From a checkpoint of a small transformer trained on Wikipedia: a variant of Muon for these matrices.
Each number is 128 + 32 x the weight over its row's rms, rounded and kept within 0 to 255. Layers, rows and columns count from 0. Numbers have three digits each. The size before them is the row's rms in percent of the matrix's.

# layer 11 MLP down, 160x576, rms 0.105, rows 107-159, columns 0-95
099:081127082095094129126136081082128122105149093095099095187081087130159144166136122107180135103189068140087120095065115126141144163073104105120075142125152122137154118128163103121116104125162130150111118112136135113165139134075149158175112135172117106116088143145142127133143149035170082162
102:148190144175114167102107093140095197127122120116178163138111175093143137148115042110126098171163156122127090101147069082120119100149171155135136123144129166080130112151163122142144076104171115146195125126131094112127158154145163130116124138160092085145154137148149116098164150073146096086
099:089134189158139151129060113110100130123123186187134179109155124157149129121154088143072185049141134144176228117153076124092129168101125128143146193140181111131115105091136196156108164154186151148126083088148130116114148053147103113184145122065149088127127184111121131111130139149172143136
094:126113114119158119186151093158129163142119133126146110114138141149127089173171175182138144092128120095149141123072125187113186129114149167092042166109169075067128154097092188191104094095081095100031122098062161100117134058132176132117082125103081114088064129132087113145200121152155121109
097:143057199087135129112125116102132079081143116156164100136126135104146102097085129089108139107130110091133142091126124127094097154102150101137155145152106104148142093154160127111135150208171134100126127143140127158071112093084145108186139145104106106149141119155123122076133091161069155162
100:130107067199130103161173181169108129156094071172168081137089157153114142178077108107111170157112073132096160142192147135117128107092143160123126134130052128119073137144088130084103097142070132080209185147086161136080126100129083183178095114183088108104122205060119152140186142103083048119
097:106088177137162142132064137153157129130168116098110162129157140097100122109094055183096139100188086134169131103131071126133121110174071193107143138133136110078147142142078147122122096106101132165059116180132134141167168086142081153137089121179117126125066158134110140142160167121122099108
092:171164166147092162154084179132157111175142124117110122130120136139124133067109063081122157144191081177148110131135123134179100090168118081112111163087161158160226177075120141139093138135139088117127147123137122129176160117129110165131132181090129141160178137115175104127139162119078122140
096:127162160159141130145124124117174164100073116122165166100183088146112174158128084120127143174104102148148051136173169174125178089154116116120132129093115124071146128144071128169135181119175129101139093151058186113171097031138118135197157204116127089121106082107164142123132105104154152181
103:150134132074121155172094096076131108184054086122147107140155142067206122101153165126081207205148108127076137144135080092079115146104117127091158107126102172126105119137090102078128127174149135091154095156107150161145139118105145135164110222096071156162091100103128140156099148100164118080
097:122158122104144154158151103164098106117180160123096136125155141052096167129184160162111122160086134224148135152095182117085078170182098142096082137119140126163187166154165058167153139116191130106120145170154138113086099117139174131140101167077133132127165132114131077095107103101181109156
097:140141121120135204107103079154146115157144136121108179106088117108159128119117173123161145129138142115113125150118131088092167098131130139112148150137174097154098136163188112132164074082148121130091119177169097069152163110124042129149120107073143157100112174112134116119106099035145095098
096:079161149179154175156106151127106149143144088148144120162093097116181115125115127108122106063160127118131157093137141154131165098053118130152087118109099126109178128177107091066125111121104065163056124180135128113152089126141077123120142129105169152118126123166191117092168134184105094125
103:148144169135112098145097147135119107110141100127143171195105086121143140158093107131125139125113077154132116142134057196144183198108155118228149052148121060090083157192182094101064110103183193154131161114108069122138154170126078096115104080177153141126154101151108128098166185063150130115
103:130085079101101134163095112149103169181108162122131116096105098149108122093135112150064135149136134152141146093133128140146136153070103197095129173121132141075138213188075098136102131170097189174104163148108125155104099113099132116130167146111067128179102126101134172117069103095102068101
106:186180100128138105114139135139178173095113107142152089118147037140120145080109127141111116081138199102098092146105139113087087151157083107116113159172103102098095115099169134138114090176104119086163111167118114157075136122084126108112067156054164114123187185078172115107128138083139144134
098:127092150103098093130177131188117179162125161140133115125144147072183102178148116100131190162142120123113135132126120176142105110103196131143154091157110182164148103114113104182132134127048119106159184172134187096101102068144162130157095122094116125178181117186136064128148161064136142105
100:114102137119159110058148117194106157087152161089130170129134142164104063169156097110126104151133144092096102165157086166103168124127098151134140151181087119144103111131123127158152159135121168145109158112125112147121124089106113144091115133128190171102082151184104092076195137101098150183
093:170135078052144117149117125175091088102128137152169107124172059090087107152137123097122069069112138150143135145118156135154137140089138149144168121140177135112143128130129113125131065103159116185111183123077031097137179146115137098167111132088151132144103188117147114119087114125202152120
102:155147141150173150156130138060099131133149071118114099122177134092114132106152067187126116131129073138101111112112186154127119089138135135130070116147105127130175099099151099115160140133184150139102174133148121162200116136129140084130105157111165137119079146115142083094172110135102104133
096:140131095147200162154151113129173119093155162116141132112115048097095081098138133091117107127125113133136180195179120072107115121173166121092142176107053109166148120092161123160140155067132104105109135122083146134125157097129163138142122176080115149190124142150121220123157104136135180132
099:139108184124105170112137066181132143130163099178078155155134158168110135065154172111108097128197154129124170185099126135166136069113157162121149089121143130115118172207112126076160108071101141128095169129075074129133144110108110112082085097127086092092116140086135103112122079151106110093
100:155097166149125144119133142102099165101128061119156115106134100163108134099188135123175077141110165135176074119110136158115141139138102059128130134090108097123162163127107100079118116067082136100176087100184112125140104124108159158071140120125135169091070118148184137102157113110161085079
101:155122177140117133141071111151090165198111129102150169069151130107136136067139148083078131098107152106113155134122166122111164082121137125141098088179116177152096120091112136128113121185139159122144103161137164146174099142104133100147100115167129154139205065138212100126103120165144175178
098:141124125121148111152107160165119115109148095121135084152068114120100140110153110135153173067131124116087117153168181121067114134149098101082106087089086154094121182075181120125102131154070080124115171149127136125124123166091134082129099134082150080126120153090210177069136142122141168165
097:170125137140204146203154159250083114114163103170164122179121144081137088099141139171111169112167157143168138139154112146099151078130103122123136130128142115093135122148119108136165152147136169104095150156073194122121124122147171125198106175108133117125166147131201106053087128125132168092
098:123129112144106183133179063170120128091084159137117091146134148108037154169117112128117139105124118138134144110103147127164045142137162102119165144136123111079175095140110133144109097150151117158171132105113113115131146107123166100129159108034119142199139116115120155160112056151130136081
095:129134169078123070124134154105129142120131205108128093130087106098142063147114099051150084126075152117163125124144121131075112128139088201114108121146126139186115098095163116163115127117103160122072094120128061150123133116090127177121163149156153069078101110171147208118152094197152049130
096:190112152110131170117107110099160091148153130129122107119070082190103175180121126189061115100147104175177116196155137127134108134106111127177146160133083122192121075145139199104138151099123132130156145077082139166160125106173135108081156117160130088132121115159156094160103085094120102106
099:133121146106156159086199169153109140132135086132128172129145076118202160150138173154113134054136094140121114148120095111186107207090112198071070158077116110139101182095113134146125116140101099143119109127121123070122155149119150129143118130118116112137186142132147082144109154179122141131
098:042071178065182150073159134101135142165162191064082146065139151093149150107135105139105107167108203100145152109122135115063126147152102086102179147169133123115143121134160125151168136092147147102184154108236117107140121115116194125093138112128089148089149139158130121143151132129109068123
100:109098097105157181102084143113101167159093115129105135129081124101146095079156170133141103121152149123154172065103150132164099115140108169121133123147155083121118062162104070128076136088084123124179128116121124115154144105190148206132088145150130137113175185092135087189135162096121081131
095:153098129109143127066158149135062141177142104155132136084150104108143127145126102146116136083213109118095060109100133136132110121119132159196182151126138129141135125112118130134163089162142133151108157102162076198145095171146158105099125066093087135135113169072109121157117125152092119104
098:136118170174099170175130100158128189139125153101128135155077151164157161128097123135135086095142085146136145143145139140099171169112075140178134236133144108166067062095158127139130137133161136132152135164161072086067086113133051166127096118142140140109196130117098124088132107195112077138
094:108128122172182197076120091105148244152145110073148144108151128169116130140111152075100184108140089084103138116128164103129086108071155150100070151132074165152122089146200124070128119153167121126187121116139120137106153112131103080055100152102142141216130138116065119167118114164124174165
101:133138010106121137142153155125123089111106129108115110131099093106103149161160090157156134109163119146113126113086119161189185131136097099134198146122116060101081120091176095172092110148153085136124118127145131163141097150092156193155113131117073107129106102093110186150133134124091179099
101:110177117132175162126101086126149148114163142134090161111130124119196124163200087121150106178077087155151140130118114098008146117027070154171123125124148109142125116123192139111113111180130103133110151071129122124107117105072102185148089079100125120116134124122112145098158193106192132173
141:108089145155125090115072145142148098140186157118110070151147126158139175140123092115096095157098167121143174109142133108113098146107142171157167125113167156148127214150127171126143130134138165122076150201148080168086151144149156147115140121152158190156132132142167099138107114130154125174
098:078114103178074151161151148131114112164123090161097120178084164164134129141087128108114129110119150128134133164076190136147107069160056145157069124135200172128091104154122161135118118193135138108026158129176122164114096104112148080139096081127112118143123051119085149158128165153133128084
095:172190157132150152111206076136207136140149144086137081148084083123121166136155165112081140131141146110079128093102116168112129150081183128158115136136070127124122081162140075140092110094170185095094147065133093138144141103161164121106116160101114112143156146123120100183150066141110111124
105:087098114140106149064141135100126123142152144085122154145066081146145111120128119173145109118140101110095102148129128105197122106114162139119083149154096176092160110092079183088117098146084097073095096138148113122102117165172197080080114159094165101115151073149093172146138118118144135149
110:133102218089164157142127158124121136109128117061090155095047124137115089129115178152131110118119085102075128149105221124085131134076139122122135089152097088106123137105111139097104146107114127105107103133133150145074186113127180149172115134115140135090086214124150163151129106137110143173
105:127155158149177130117128137101112115147159145113120134100178120170168116150107132141169102071172072071088113125083073144086109071087073073106118109157172165131122120090074141084112148111120080082191103170107120108114165095079136118152110112120148163076103102137146100142145114070117133139
099:140236120111090143161151091087119098100168122088164122106139115096163101129153112146161107103076156171174165110165150205146111149154162163138125125165139118106174105148107134191143156146190131125057077180119169111107142103128145136113134113147117077110107086129133072162148077112156168138
099:117135107148166112059125175095082184146119096167152157212101183145106095130100172134139111044097130089121078124131123088125118126162104127147111177096118093181133136157147139152111143113102112147179128144153199078144106159129101064099128143088104177115162143171122118074097095111111183118
100:095159116179145196134145114100098110122142116116098128146011135152133146104096182093177145124102114105191123061115133139137139165130161096112084111135135113152134174110116088111129117120144106096099104116132139099165141166146111111180135160109116114105106065174140121133142115129140116144
101:135140142101149101184086122125196135100076145133153065101112157107146110132104138101127130140079176139107145126132149107177141174101121170109148130183200085129111072131190080111114159082170132137215143145117170173150134173118129057139181129128128137141090065159168139106123115128086125120
099:111171102160149170075192130141134104129128128138094095151098127118089149184092166131126138197125135189140095110146206098132099106140074114104152118149127137152199120062081069094162060081042133133048057123106131166111134112136089165148104086163075078124100116110120137201049127133143168136
097:105088126115140171111184141129134118169121097149146089149148107134097124163107170132120144122106127175142166119165114107137123137165107200149103056103106140120069124152137142129114174163101101133129177102127113120148191133122108172071129195147147144100136104139109149153189122122130136136
099:153112093168156170094163090177149106111083136147088145122069185090125150159131202157138117107123059110164118138123180127110150153034113088114184121137106138143177115131115165183120107094139120104092135082094168103103155106174122162105166161127150121161154140086111076069150104117134097114
094:102118137174144137139114159106152180156194155127111164178191094051121119208133165153133094129131075166112164094080116159115098060102152130151083125116158129099146113147099070094161108093126116132160117137083107108149117137141099158113116142149104164091186144132125155108187128097108112165
097:089104103159139148167157097137112111119092115159123125105160162208056137083134159089097131126100097113140094114154127132176146165129105150145117152107120134154124180070179103112110068096143125120149182102109182107052127173082118123171139125158132148149164154142148112074137147135123123148
101:168135157138104107163119179136115101106092145108093139098138068124155150154205160128090097122165100121156142091196095120120166173136182130154133115104073147061187175135109164153104215130132134145148082146123104141140151149129178117148098136131031154109131159120104119145115154131144127125